From a checkpoint of a small transformer trained on Wikipedia.
Training: 393M tokens, 8470 steps.
Each number is 128 + 24 x the weight over the matrix's rms, rounded and kept within 0 to 255. Layers, rows and columns count from 0.

# layer 5 attention output (transposed), 256x224, rms 0.0916, rows 229-255, columns 112-223
[[142 106  83  97 201 114 108 119 160  86 161 116 132  96 125 106 142 108 122 115 150 145 144 107 116 106 110 112 142 137 173 143 170 124 102 133 112 112 170 153 138 140 141 164 122 114  82 101 112 111 133  72 140 117  96 150 124 133 153 138  83 141 116  93 102  78 105 136 106 154 103 165  99 134 173 111 150 160 115 125 144 185 129 114  97 108 137 110 131  73 108  83 128 149 163 135 146  94 112 155  94 103 113 113 133 140 154 157 157 142  72 119]
 [118 158 125 115 142 119 111 142 137  92 103 153  64 144 132 128 156 131 130 134 111 146 132 147 124  87 112 100 144 128 109 157 115 171 116 117 114 113 111 129 141 140 139  95  88 127 109  97 127 150 132 179 104 107 107 131 136 146 129 144 150 162 140  89 140 122 110 104 120 111 108  95 109 105 129 102 131 121 132 111 149 147 126 116  85 174 181 107 125 151 162 147 142 100 113 140 171  69 122  64 180 149 134 117 137 163 116 126 133  80 141  91]
 [116  88  78 142 134 170 133 130 117 143 151 164 139 115  95  64 121 161 122 120 157 132 122 136  55 104 127  78 140 113  87 114 165 137 144 124 104 148 123  97 130 137 112 149 133 152 110  92 128  94 164 129 101 138 137  90  88 147 174 180 136 124 122 164 178 109  90 139 187 160 123  93 167 158 143 163  77 158  84 179 148 158 126 103 134 118 122 133  87 112 118 123 133 156 108 152 135 105 115 107 178 177 176 112 110 131 127  90 159 105  86 122]
 [124 147 152 168 152  96 106 141 120 142 173 166  92 149 137 141 137 172 115  84  91 137 112 160 137 102  88 129 170  91  84 146  80 114 131 144 154 137 153 173  60  91 108 140  67 141 159 102 127 122 137 224 135 130 156 161 139 143 152 201 133 141  91 117 122 134 139 122 100 112 127 125 130 152  88 117 143 114 152 134 137 139 123 161  82 119 132 115 117 118 132 111 101 118 152 121  98 113 167 129 125 113 112 102 138 204 148 148  87 129 135 121]
 [127 105 112 140 173 123 164 158 160 103 156 136 123 102 141 149  82  99 194 143 114 134 126  87 139 172 101 123 122  89 160 179 134 136 122 112 126 139 149 125 158 142 142 152 146 141 142 169 134 102 100 158 140  93 106  96 132 117 137 160 158 108 140 139 120  97  94  83 129 143 123  85  71 125  62 141 128 100 115 152 134 117 130 144 105 147 116 161 149  93 124 108 149 144 136 151 120 158 140 126 155 142 129 161 109 137 149 111  79  92 138 136]
 [125 160 127 100 116 129 138 136 164  97 172 125 113 153 115 100 127 108  88 142 153 123  92 131 135 144 141 111 116 133 139 159 113 110 125 149  58 108 148 104 123 150  94 118 148 131 136 143 111 122 102 132 195 134 172 152 123 195 161 118 110 126 107 136 143 134 131 130 135 122 154 134 144 156  82 123 183  97  75 112 115 182 126 170 145 153 110 115 130 108 107  92  85 103 115 142 117  99 142 136 138 161 125 139 118 138 102 122 163 142 127 117]
 [105 158 126 121 104 119 127 142 139 151 135 174 138 158 136 179 154 127 168 148 136 136  96 165 136 165 141 109 140 152 129 172 100  97 156 150 132  85 149 165 126 114  79 179 147 126 133 157 133 161 131 155 125 115 135 161 123 115 147 132 132 156 173 136 129 122 106 131 128  95 115 138 142 138 172 102 107 142 126 116 152 142 104 127 159 136 104 150 115 118 162 146 104 138 115 114 117 129 136 130 101 100 123 147 148 145 119 112 123 121 136 172]
 [164 136  98 116  99 164 103  82 135 155 156 102 145 133 138 143 111 118 151 141  86 146  94 135 145 109 119 103 114 111 149 148 148 121 134 104 124 128 138 144 142 130 114 134  99 114 134 104 140 121  95 150  83 145 109 128 154 111  99 153 117 176 147 112 123 201 106 159  96 151 132 117 112 122  77 150 111 114 142 124 144 103 108 151 128 119 115 126 132 128 128 145 126 132 160 117  76 120 130 163  86 202 139 149 122 103 122  85 132 106 115 125]
 [179 125 169 131 136 161 104 136 150 139 105 119 105 109 137 155 149 118 132 108 117 149 142 109 125 150 161 110 156 135 142 142 108 111 128 116 136 154 119  84 143 166 179 144 137 106 110 153 158 150  82 135 132 118 145 170 150 114 110 108 117 150 143 129  92 112  88 149 115 141 134 136 114 133 149 170 121 170 132 114 130  92 106 150  99 122 137 134 149 124  76 114 155 124 108 101 152 107 147  95 148 146 140 139 125 130 141 165 151  99 110 133]
 [149 127 130 140 152 155 168 176  92 128 178 111 105  97 174 119 182  92 140 104 130 140 102 182 122 128 181  90 113 138 138 120 120 152  74 136 100 124 138 148 158 135 166 122 126 100 141 112 109  98 126 137 162 132 115 118 108 162 157 139 163 122 119 174 159 101 168 147  98 154 104 120 126 114 148 128 126 112 108 108  92 126 113 148 159 127 114 181 121 139 167 151 129 131 115 100 121 122 116 132 147 156 123  81 129 133  68 130 131 111 132 148]
 [ 94 115  85 108  89 135  85 148 158 165 141 153 145 131 152 110 138 180 166 149 152 149 119 140 118 137 182 125  93 153 165  67 106 139 104 190 123  76 142 156 103  98 109 160 106 103  85 106 120 127 105 129 120 190  96 112  98 107 126 126 147 109 184 143 140 131 103 118 147 153 100 143 120 116 121 136 142 127 114  86 161 169 143 128 109 121 112 155  83 133 146 144 107 200 128 123 129 104 142 136 131 103 146 126 108 129 145 123 153  98 134 116]
 [189 111 144 110 168 102 129 123 113 134 133 124 178 166 183 114 107 121 124 127 131 150 146 115 194 118 105 110 142 133 114 144 136 163 114 135 139 136 140 151  97 100 168  93 114 162 128 115  83 132 142 103 165 133 119 118 141 158 107 117 168 171 104 113 100 135 125 114 148 210 148 169 152 132 130 140 106 129 130 170 174 188 120 150 175 139 178 126 132  97 162 129 144 133 143  92  84 100 133 165 118 133  99 136 146 110 159 113 127  99 149 101]
 [122 145 132 130 127 142  67 160 145 127 132 150 184 104 167 125 129 121 131 162 106 146 144 171 112 122  93 136 160 125 154 100 106  83 125 132 190  90 102 149 118 170 103 135 161 149 148  93 112 141 118 143 117 115 117 114  98 108 134 145 102 180  56 167 179 124 121 122 102 143 121 157  88 153 118 133 121 120 121  98 129 141 114 137 120 145 135 124 139 110 139 118 173 147 121 142 148 132 128 129  77  90 168 123 142 128  98 105 124 122 141 131]
 [131  87 115 125 142 129 133 137 109 117 171 133 139 145 126 183 101 119 123 135 141 172 124 134  69 114  96 155  94  94 170 132 162 104 111 105 146 114 134 129 109 145 129 127 138 140 131 127 130 111 139 111 157 113 143 115  98 135  97 154 140 162 173 133 149 126 136 111  92 155 168 166  88 160 101 112 131 110 126  88 148  95 103 115 113 148 145 149 163 156 100 132 127 110 127  77 120 158 140  58 100 146  89 120 136 107 119 132 113 100 123 140]
 [117  97 175 153 140 130 114 134 176 150  96 121 127  70 140 162 130 149 102 137 132 128 130  97  95 146 108 121 142 110 143 129 101 111 130 117 165 149 137 127 149 144 125 139 113 113 128 114 122 128 143 143 141 175 156 122 155 117 151 105 109 140 142 105  87 155 124 136 140 157 119 115 104 165  89 110 183 108 177 121 146 127 112 103 132 141 135 156  95 136 154  81 126 139 156 135 133 142 113 115  99 116 117 112 139 137 129 141 126  99 140 141]
 [ 94 166 151 129  90 133  99 128 108 149 167 126 141 123 143 104 139 135  97 125 103 114 100 106 141 120 188 132  89 157 148 114 125  98 136 135 122 168 130 143 139 147 171 157 158 115 130 109 137 148 163  63 160 163 170  82 118 146 142 151 124 142 167 111 150 158 107 142  96 129 129 165 148 108  97 145 137 137 131 131  96 129 140  65 154 116 133 134  90 155 135 114 164 121 122 131 115 120 123 159 156 162 133 104 128 156 147  91 144 138 132 172]
 [ 84 107 119 124 137 144 136 140  96 167 102 104 129 137 113 143 134 112 115 139 127 103 148 140 146 148 147 111 130 135 133 138 153 174 133 169 139 160 179 152 102  90 126 128 128 132 138 156 121 156 135 143 163 125 119 116 145 154 143 181  95 133 110 122 145 123 161 109 149 128 110 131 124 123 148  82 121 147 138 135 117 122 141  77 146 112 115 164 148 129  99 145 135  90 129  94 142 140 152  99 138 119 125 140 125 106 130 114 170 128  96 121]
 [121 154 118 151 107 116 142 139 153 127 135 158 127  97 133 132 179 143 108 141 111 134 115  92 129 150 135 149 141  95 150 131 103 153  94  98 173  78 132 181  67  97 153 149 117 110 125  69 107 123  94 110 102 131 122 197 122 136 121 156 151 175 113 121 181 102  91  90  93 131 136 130 138 131 171 100 158 113 139 108 155 120 132 143 132 126 125 128 157 112 118 134  66 157  98 141 139 116 141  76 102 111 137 115 137 148 102 141 139 103 104 153]
 [127  91 102 143 138 142  99 106 134 107 109 141 122 145  80 127 114  90 160 125 117 162  95 177  84 131 134 126 118 172  52 105 190 114 131 103 161 119  98 155  87 147  83  86 141 128 141 159 152 121 192 174 146  83 132 150 107  87 167 144 132 100  83  93 129 118 143 104 159 133 118 130 140 133 106 130 142 105 168 142 158 106 141 149  91 178 167 160 145 130 104 120 149 190 135  96 119 141 122 114 145 157  91 150 139 125 150 128 124 125 128 125]
 [ 61 139  80 149 152 145 110 100 154 103 149 105 129 128 165 143 126  90 147 159 120 105 111 115 155 143 160 111  97 129  98 159 115 180 133 156 128 111 111 104  96 116 121 118 121 121 102  72 163 126 127 135 129 150 114 118 149 134 152 121 157 183 111 107 155 167 147 103  91 135 113 134 119 105 125 146 150 136 134 110 127 110 146 111  79 153 166 147 143 157  73 137 152 135 142 137  98  88 133 128 130 101 143 140 116 131 147 144  96 171 175  67]
 [154 117 105 157 129 145 147 133 139  83 138  95 131 103 141 178 133 145 168 103 102 126  94 149 177 139 122 134 122 146 109 168 100 161  76 108 136 122 151 138 121 132 128 112 107 137 139 122 132 144 103 163 152 137 118 103 141 110 125 101 134 137 123 106 148 153 135 138 130 107 155 153  88 124 157 142  94 124 137 144 123 163 165 170 109  85 120 126 150 144 113  93  75 115 117 173 128 168 153 121 119 111 170 124 154 124 105 122 133 101  86 125]
 [131 113  92 136 134  54 142  86 100 122 155 124 165 137 147 140  98 101  89 115 159 124 114 103 141 107 168  94 151 139 119  81  98 172 145 134 170 107 120 120 115 151 128 152 120 149 126 120 135 102 112 149 146 134 123 160 163 182 104 152 112 126 146 121  87  80 138 103 123 101 154 114 128 168 168 142 138 108 146 139  93 105 143 140 162 126 147 178 175  86 163  88 117 126 122 135 113 159 118 129  73  96  78 105 125 138 139 102 142 101 114 137]
 [104 109 146 153 163 168 112 121 118 109 117 150 109 153 101 118 129 160 145 120 129 164 135 171 162 163 131 147 114 123 125 148 160 116 142 103 102 144  93 130 147 105 169 121 169 121 153 149 105 118 117 153 159 136 120 110 152 162 139 148 109  95 144 131 131  88 114 144 143 126 132 123  98 123 144 153 126 101 137  79 195 108 113 170 138 109 150 136 127 138  84 141 168 141 118 137 136 149 128 141 122  84 177 148 142 143 134 111 125 149 105 119]
 [120 150 149 155 172 116 142  76 133 163 140 174  98 104  82 168  92 174 175 161 108 111 121 129  83 121 113 101 138 110 149 111  79 148  95 135 127 160 146  90 181 168 102 144  78 183 143 109  80 130  90 107 129 123 124  94 167 159 113 115  80 101 108 140 121 145 115 133 143 178 136 142  73 122 145 122 106 130 115 151 121 134 156 129 120 149 104  90 157 153 113 138 129 122 154 134 134 146 132 118 131 128 125 124 145 162 114 147  76 148 139 126]
 [ 91 116 147 122 118  96  88  98 118 133  90 112 117 137 174  95 129 107 141 136 122 150 144 128 155 115 132  90 100 153 157  92 132 130 118 119 117 146 118  99 128 119 133 123 121 126 167 103 118 135 121  89 108 130 134 115 129 121 180 132 143 108 116 157 167 159 124 102 144 145  96 111 140 134 147 132 142 145 163  94 100 113 145 123 104 120 111 139 143 137 121 136 141 160 193 140 120 149 102  97  58 131 151 146 149 143 131 116 131 148 167 146]
 [109 141 130 121 127 123  91  93 156 117 104 113 107 148 117 126  98 126 153 148 123 143 129 137 141 119 130 130  65 137 131 100 172 148 117 104 123 172 141 131 190 120 141 147 154 138 131 121 137 163 132 115 142 102 145 107 118 145 111 106 164 198 156 112 153 150 145 150 110 140  75 160 112 139 177 163  99 129 115 175 158 176 137 152 121 132 118 186  93 156 128 105 165 107 126 112  80 110 193 137 114 116 118 126 130 162 114 142 118 105 105 106]
 [120 123 134 159 145 141 104 134 146 145 147 114 104 131 160  98 141  86 144 115 135 137 123 119 114 121 155 106 116 131  88  86 133 162 122 131 105 164 145  98 110 149  99 119 127 136 100 140 120  85 139 113 161 137  94 144  81 148 158 150 120 124 155 146 111 143 146 126 115  82 110 106 141 160 159 124 123 150 111 173 109 147 103 152 150 152 112 130 113 161 114 107 117 162 140  99 144 133 179 159 126 107 143 135  90 107 112 147 120 128 134 120]]
# layer 5 attention value, 256x224, rms 0.113, rows 230-255, columns 112-223
[[160 140 128 109  98 125 119 119 156 137 120 113 142 124 138 131 108 162 120 130 118  93 134 124 148 157 148 168 151 149 125 117 106 157 130 130  82 140 113 168 148 118 146 133 140 146 122 148  88 128 127 151 126 172 107 113 165 146 115 109 144 128 121 162 117 117 130 128 133 148 131 118 120 107 180 111  58  91 152 112 154 111 108 136 123 143 135 160 145 129 137  80 150 123 175 111  99 151 134 164 155 108 120 135  97 102 142 158  84 116 146 140]
 [145 144 138 107 163 116 110 123 149 117 104  90 118 124 107 157 116 109 152 152 120 148  99 117 162 176 172 109 169 114  89 107  91 152 123 104 122  85 115 113 156 156 129  90 148 107 120 138 141 127 130 139 134 139  92 150 134 130  50  90 154 144 134 167 127 160 124  93 149 100 151 115 116  93 141 146 130 131 100  99 138  77 105 139 111 116 162 161 141 151  73 124 129  84 172  66 116  90 116 132  93  91 133 122 106 127  85 127 123 118 123 128]
 [134 163 140  88 111 153  76 155 128  87  97  95 160  80 122  75 168  83 144 154 117 124 119 112 104 162 166 162  99 135 167 136 144 126 146 151  87 168 135 133 146 165 133 144 113 111 144 114  86 172  80  98 142 150 112 100  98  78 170  98 110 100  73  68  84 135 142  97 151 117 154  73 101  61 145 122 159  81 175 120 112  67 111 113 112 124 163 142 170  85  96  93 118 114 176 130 144 134 145 172 160 146  87 151 101 113 104 118 163 110 105 138]
 [119 203 155 103 138 130 120 126 101 120  98 120 155  85 120  97 168 115  76  88 116 122 140 101 112 158 131 142  97 117  87 106 163 154 136 106 110 157 146 140 149 127  98 151 157 113 168  92 134 182 139  94 117  49 130 121  69  88 135 125  96 128 182 101  97 132 127 164 125 130 152 146 141 144 127 134 155 111 120 136 156 108 109 109  90  81 154 148 147 136 126 148 126 139 175 127 185  99 112 124 129 154 103  97 135 104 104 147 169 136 141 136]
 [135 145  77 131 139 144  58 101 126 145 113 140 135 121 145 189  95 133 118 174  70 115 127 123 113 156 161 113 168 111 137 135 120 149 105 133 169 121  78 156 136 118 148 158  85 154 130 113 117 148 134 122  78 140  73 121 132 146  65 157 111 138 175 147 140 155 156  97 164 129 115 134 105 141 162 103 116 159 153 119 135  92 131 115  93 141 146 142 161 145 124 134 118 109 131  92 119 159 137 179 126  96  71 144 116 138 137 171 126 138 124 145]
 [129 155 126 139 142  70 158 146 136  81  97 101 137 101 120  72 155 118 117  99 119 184 190  87 103 153  94 130 117 122 150 120 173 123 103 108 106 117 134 117 116 135 124  94 107 129 112 125 171 116 101 103 141  89 101 124 162 133 110 139 169 128  88 148 141 140 147 140 109 108 128  88 103  91 120 139 121 119 172 202  76 101 152 136  98 127 126  82 132 146 126 109 116 154 115 138 110 137  82 116 135 148 151 140 115  79 125 137 109 169 116 106]
 [139 121 157 143 184 125 133 146 127 104 121 128 159 110 145 135 161  88 110 162 150 129 171 126 107 113  99 186 160 145 113 118 153 111 121 125 113 125 111 144 134 121 149 146 123 134  90 145  94 109 166 117 114 141 111 158 132 126 161  77 136 102 153 134 171  77 150 105 134 128  85 136 108 108 133 117 135 133 106 129 164 122 136 114 114  97 117 141 140 145 113 126 109  79 144 119 181 136 143 101 137  89 106 109  89 130 147 160 134 121 109 143]
 [101 133  95 109 129 124 154 148 109 136 115 115 144 130 126  99 129 120 137 148 118 116 102 161 164 124  91 134 119 132  91  75 111 147 151 107 130 108 167 146 145 136  69 183 168 102 136 117 105 109 160 169 129 134 118  67 120 119 127 181 124  90 151 117 107 116 105 124 161 149 111 125 123 160 142 103 106 136 146 162 102 131 131 112 100 132 127 130 113 127 191 130 133 127 199 111  84 167  81 124 122 123 152  81 113 162 125  96 110 140  92 140]
 [ 89 139 140 126 136 124  56 119 160 169 147  95 159 140 136 143  77 144 107 133 118 133 141  99 138 116 137 136  91 125 132 130 140 100 154  94 157 103 100 152 160 120  79 107 132 153 146 133 129 124 147  91 136 115 125 117 133 151 114 124 146 110 114 141  67 135  66 119 160 127 128 160 141 123 162 115 130 123 140  97 130 124 128 133 123 131 164 101 142 123  65 109 131 104 140 161 164 113 118 109 103  92 153 164 115 104 162 145 144 121 153 174]
 [110 113 103 126 162 124 136 134 131 160 115 135 118 138 137 135 132  92 108 118 169 116 150 151 129 142 111 151 142 116 149 147 152 121 150  94 114 179 118 114 142 136 144 112 170 172 122 112 161 135 119 137 147  72 119 117 135  87 102 124 161 134 114 171 152 106 184 154 132 117 138 130 107 140 172 148 146 103 119 124 139  95 110 135 129 107 165 124 105 142  81 110 145 102 132 132 146  73 113 147 122 118 146 140 134 103 145 117 115 162 131 153]
 [120 104 129 152 123 145 111 139 153 125 142 139 116 107 152 137 128 128 150 145 119 149 102 134  94 158 149 153 144 153 145 137 136 119 107 165 103 138 117 134 160 142  77 141 115 107 148 134 107 126 114 170 140  99 198 123 125 117 105 144 125 123 141 181 163 131 157  78 139  74  41 109 138 128  99 160 133 109  94  58 121 119 107 121 106  97  89 142 168 130 143 147 117 108 163 157 139 157 128 105 151 110 124 150  74 136 115 134 165 120 119 149]
 [121 125 103  98 184 108 155 112 126 115 110 106 126 139 131 123 141 131 126 162 152 126 134 117 122 154 125 118  99 134 116 179 172 161 144 123 121 156 148 174 121 154 132 141  99 132 116 145 140 121  99 129 144 142 151 130 141 143 126 117 116  95 131 128 130 161 126 128 115 106 131 128 131 121 155 132  97  74 188 151 115 139 156 124 109 140 135 165 133 153 139 127  99 120 115 145 137 118 142  95 164 111  85 167 113  67 147 170 131 116 158 117]
 [155 133 147 106 139 123 117 137 113 128 140 101 107  81 101 148 124 147 105 171 110 103 111 113 113 149  99  78 141 148 103 184  87 139 161 151  83 113 151 103 165 160 156  95 116 121 135 102 134 161 118 119 144 131 118 130 101 160 141 116 170 128 129 111 131 150 131 126 155 126  94 140 145  85  91 165 147 132 146 143 142 110 124 135 147 100 123 113 115 133 125 163 183 130  59 133 150 109 160 156 146 106 151 137 122  95 124 119 151 150 146 138]
 [132 162 104 100 109 110 143 115 110 103 155 128 115 158 131 112 119 114 113 104 129 110 104  98 131 148 129 130 102 150 105  95 128 135 121  89  87 136 129  65 130 131 126 125 139 130 120 115 100 158 111 105 114  64 121 135 131 130  90 165 163 128 119 113 164  87 160 109 100 127 116  97 111 129 122 196 125 128 154 117 102 131 171 129 107 145 121 108 168 140 151 116 102 109 149 113 147 127 120 175 160 135 131 160 113 141 108 116 132 157 115 150]
 [130  69 124 147 124 115 149 133 101 133 118 162 136 171 113 185  92 133 117  85 177 167 156 142 107 100  98 151 137 103 110 130 134 109 150 136 115 110 134  99 131 124 156 124 121 131 130 138  78 134 108 157 111 134 123 123 109 113 142 133 170 124 106 122 113  92 122 127 123 100 140 133  96 142 149 130 139 144 106 103 101 109 173 162 150 137 145  94 134 141 112 187 158 123 135 121 117 128 132 150 127 126 124 152 117  92 121 128  94 145 169 108]
 [131 151 159 104 134 134 124 119 149 121 132 147 122 105 141 142 152 123 163 120  93 138 149 116 126 125 150 159 138 117 147 119 122 147 140 108 125  92 105 132 143 136 114 132  85 152 131 116 165 128 145 117 107 151 136 102 127 111 124  70 135  91 144 138 112 135 128 155 109 101 139 125 127  86 121 155 133 154 106 131 139 153 114 171 152 110 162 115  71 146 124 132 132 131 141 161 106 134 102 159 127 144 164 137 121 139  97 127  87 135 167  95]
 [ 94 108 166 156 142 119  95  86 178 142 122 125  89 162 156 111  93 135 112 138  99 112 103 130 109 140 162 103 109 193 129 105 177 148 117 135  89 137 201 109 181 161 122 135 139 173 113 132 106 137 132 161  87 140 141  92 136 160 146 137 175 106 118 158 108 150 161 121 152 139 172 135 119 132 118 131 128 152 141 100  92 121 162 121 126 131 142 120  89 137 161 113 141 123  85  54 164 104 112 168 145 137 125 136 124 149 180 103 103 115 147 140]
 [ 98 128 126 131 122 138 155 125 136 104 181 123 166 150 120 123  76 154 122 160  87 124 114 114 137 150 121 114 142 132 167 170 100 105  96 161 144 107 180 134 138  93 145 109 119 126 119 129 144 116  94  99 118 125 106 166 132 173 115  88 142 164 168 154 133 137 118 134 130 119 155  94 109 119 160 111 118 106 107 130 111 163 125  96 146 101 144 145 159 131 132 142 150  83 146 125 113 110 115 147 151 136 136 149 116  90 124 123 172 133 141 103]
 [140 109 153 112  98 137 170 146  90 140  94 190 131 150 100 151 109 145 135  90 129  91 141 113 110 159 112 171 179  89 144 148  94 121 141 145 109 128 150 163 137 119 113 141 146 163 151 172 108 129  82 151 117  82 112 161 117 114  99 154  79 133 110 143 167  83 101 137 172 120 139 140 101 127 145 111 107 145 151 127 127 183  96 122 100  90 104 150 155 144 120 151 151 136 122 129  97 147 112 104 167 139 127 162 134 100 131 101 175  93 118 167]
 [186 153 173 176 161 119 136 145 160 135 119 134 135 107 118 113 161  94 149 192 106 136 146 141  90 127 143 135  67  97 121 112 135 154 124 148  93 157  94 108 178  87 125 111 126 142 130 156 131 122 114  89 121 142 142 127  97 113 120 119 137  82 127 122 101  89 132  99 133 138 148 106 132 140 167  85 121 128 124 153 154 118 125 100 124 157 170 135 119 125 131 118 154  91 143 103 103  97 132 145 119 156 115  93 116 115 160 122 118 141 113 130]
 [122 156 104 123 151 159 149 133 194 120 145 132 137  88  97 101 167 121  99  85  85 137 122 155 138 112 110 142 135 127 142 153 136  99  87 148 112 153 127 119 140  89 166 134 153 150 125 134 167 129 126 133 146  94 106  92 101 144 186 152 127 133 115  86 128 168 143 133 122 133 102  93 117  95  74 135 124 136 135 142 138 127 109 122 134 177 118 131 101 145 113 141 103 130 100 136 149 116 110  93 169 144 118 155  97 145 169 144 130 140 117 113]
 [154 144 156 126 123 109 153 156 119 184 136  83 114  87  84 145 134  89 137 165 150 133 156 156 108 173 111 125 128 143 106 101 110 157 126 133 142 100 141 128  88 169 108  98  92 118 100 126 103  97 128 124 109  94 142 140 106 121 111 101 175 129 131 162 128 151 118 103 171 125 132 150 159 133 136 124 111 112 147 173  88 136 138 140 132 105 135 108 133 123 137 140 135  96 111 135 121 130 145  97 111 133 105  85 157 120  80 152 120 153 135 112]
 [195 135 113 118 101 129 122 197 136 128 106 135 140  99 166  92 159 104  98 135 142 102 139 119 133 160 131 170  98 100 119  80 141 148 164 115 118 114 129 100 166 117 167 146 101 132 133 139 177 166 121 187 101 116  75 198  74 141 133 130 135 121 110 123 141 107 141 104 144 161 139 114 193 140 127  96 111 135 119 116 148 150 112 146 113 126 119 154  96 120  76  79 125 109 157 117  98  85 153 136  80  95 135  96 138 111 119 167 100  95 123 150]
 [137 143 151 121 130 151 118 130 140 154 126 127 144 148 102 127 153 135 170 143 135 158 137 139 123 101 121 170  96 101 132 128 147 115 137  98  90 122 157 139 109  89 122 105 147 118 138 111 147  91 138 131 170 116 104 138 110 117 119 135 111 116 153 127  93 123 113 115  98 119 145 142 135 157 128 100 154  84  94 169 113 184 104 114 165 135 167 118 164 134  98 102 149 111  85 122 113 101 135 107 145  87 119 104 121 134 139 153 119 122 121 127]
 [ 99 161  85 140 124 179 111 154 145 158 116 171 119 148 182 133 122  97 107 153 133 135 148 138 156 147 122 156 150  92 116 103 126 128 149  97 160  88 145 117 127 107 147 101 110 128 124 138  95 109 151 126 146 121 142 152 112 129 107 178  72 120 111 142 149 119  98 100 143 127 145  74  98 105 137  96 136 152 109 113 128  78 152 134 145  95 127  93  96 138 106 155 103  87 131 106 137 153  95 118 182 156 122 126 100  98 167 154  93 110 170 128]
 [143 152 117 112 129 141 155  84 172 137 152 150 141 127  77 147 149 113 117 127 130 149 110 135 111 134 130 160 130 117 136 107  88 131 169 135 177 127 129 105 108 109 162 134 154  98 146 130  95 157 131 112 112 175 159 100 116  76 105 138 116 148 120 149 122 146 154 136 131 146 167 127 128 114 122 114 136 121 172 151 156 117 160 103 142 157 132 128 121  95 101 107 154 131 114 127 120 124 102 112 150 145 135 126 146 128 124  90 123 155 149 145]]
# layer 5 MLP up, 896x224, rms 0.117, rows 0-4, columns 112-223
[[169 118 123 111 133 103 153 120 141 147 111 170  93  81  88 100 165 117 149  88  76 123 125 132 138 101 150 104 135  88 101  99 151  96 144  82 139 126  85 113 141 135 122 181 149 159 151 138 164 108 102 103 145 104 101 136 158 144 109 124 102 152 124 123 153 145 148 133  80  94 137 116  96 146  97 156 149 153 111 145 125 175 134  97 127  76 179 153 109 158 141 116 188 104 187 132 155 122 100  51 121 141 155 115 133  95 140 122 144 155 138 147]
 [136 148 133 113 156 149 167 159 125  72 101 133 128  99 106 135 163 125 145 116 133 101 146 139  98 137 126 131 106 109 130 130 125  92  99 102 136 187 111 147 116 124 133 146 141 149  83  99 129 113 136 163 150 172 111 108 114  85 135 103 137 105  95 163 148 157 152 146 144  99 165 130 140 177 126 110 137 127 105  92 131 131 137  82 145 127 166 106  99 136 138 135 120 106 104 127 170 104 130 127 115 113  95 107 143  77 141 138 136 167 182 152]
 [130 127 157 160 150 121 165  96 103 131 106 143 144 147 120 134 182 148 128 126 145 142 115 148 122 149 158 137 146 117 132 141 119 123 111 141 106 110  96 120  97 167 135 114 117 140 113 156 148  79  87 129 116 163 100 116 111 177 129  79 110  70 103 156 122  94  76 137 119 129 145 112 133 154 102  85 154 161 131  91  89 120 142  95 116 127 134 135 118 143 130 197 152 128 127 124 130 128 116 118 152 155 117 194 130 178 118 133 103 133 132 121]
 [134 137  97 152 120 146 107 114  92  49 146 145 128 133  91 163 115 141 186  94 164 128  69 137 128  89 150 141 105 102 124 139 113 119 125 118 130 106 122  95 101  99 140  99 132 159 126 103 129 173 101  94 135 154 105 112  95 137 150  92 210 115 115 113 110 117 173 116 161 119 131 136 125 131 118 107 120 180 152 154  73 132 141  93  96 139 154 167 200 118 151 163 120 118 149  67 167 109 134 137 115 151  74 170 111 116 181 240 152  84  76 143]
 [138 150 117 118 168 136 107 126 105  90 116 115 104 134 164 101 116 128 167 112 123  98 144 126 104 130 144 129 135 114 140 146 155 149 130 127 140 144 140 107 123 138  84 139  83  90 122 121 106  98 159 132 163 133  91 131 159 171 101  62 101  93 160 123 132 135 107 150 121 157 110 130  80 112 149 130 158 157  92 111 118 112 149 142 122 107 115 163 129 158 112 164  95 136 110 156 137 123 133  94 142 136 122 125 154 121 102 113 146 140 128  88]]
# layer 5 MLP down (transposed), 896x224, rms 0.13, rows 0-3, columns 112-223
[[ 95 168 107 125 108 178 149 114 127 100 129 133 198 115 115 138 132 124 116 113 129 117 138 156 135 111  95 139 122 180 101 163 118 119  98 121  99 138 138 150 122 107 128 132 157 146 128 135  92 128 134 105 118  97 120 132 118 143 162 113 138 123 136 110 110 175 114 128 119 142 131 131 153 116 190 138 168 132 109 115 128 157 135 155 169 117 130 120 108 120 118 160 114  91  96 155 119 141 112 162  99 119 105 158 127 135  78 134 151 155 131 129]
 [ 77 106 119 109 107 158  97 125 124 134 140 114 155 179 138 143  44 125 126 135 101 102 120 145 110 125 139 112 109 116 135 153 104 108 129 155 175 144 181 133 144 153 137 155 153 160 182 136 113 136 171 162 117 128 174 118 194 138 103 144  88  76 104 149 163 152 138 107 160 128 114 129 142 147  94 159 102 113 119 138 124  88 156  88 147 136 113 172  73  70 118 133 134 148 138 110 124 143 115 161 154 100 113 121 167 111 152  90 125 189 104  89]
 [112 175  97  99 149 146 121 133 153  92 131  84 116 148 150  97 108 126 120 110 123 106 113 138 127 119 167 101 136 117 150 121 123 119 177 142 135 112 175 112 121 184 123 134  97 166 159 143 115 140 130 112 165 168 153 157 148 100  84 156 164 178 133 126 119 137 158 142 109 126 138 141 103 148 111 141 105 101 131 122 110 116 154 116 112 119 146  96 130 148 112  91 137 106 140 117 139 111 148 153  85 125 125 106 126 125 161 113 150 153  96 127]
 [159 130  92  97 159 173 116  95 174 135 142 111  94 107 153 138 119 120 157 139  90 124 175 147 148 155  97 160 151  71  49 118  93 130 128 113 130 187 119 134 157 135 109 124  86 111 138  92 179 158 136 168 129 154  99 133 113 184 121 121 124 170 100 163  82 148  69 146 101 131 120 113 150 152  92 166 101  88  33 189  72 128 106 153 188 165 126 143 102 121 144 147 113 150 168  94 115  90 144 125 128  91 154  94 134 113 150 150 148 167 142 105]]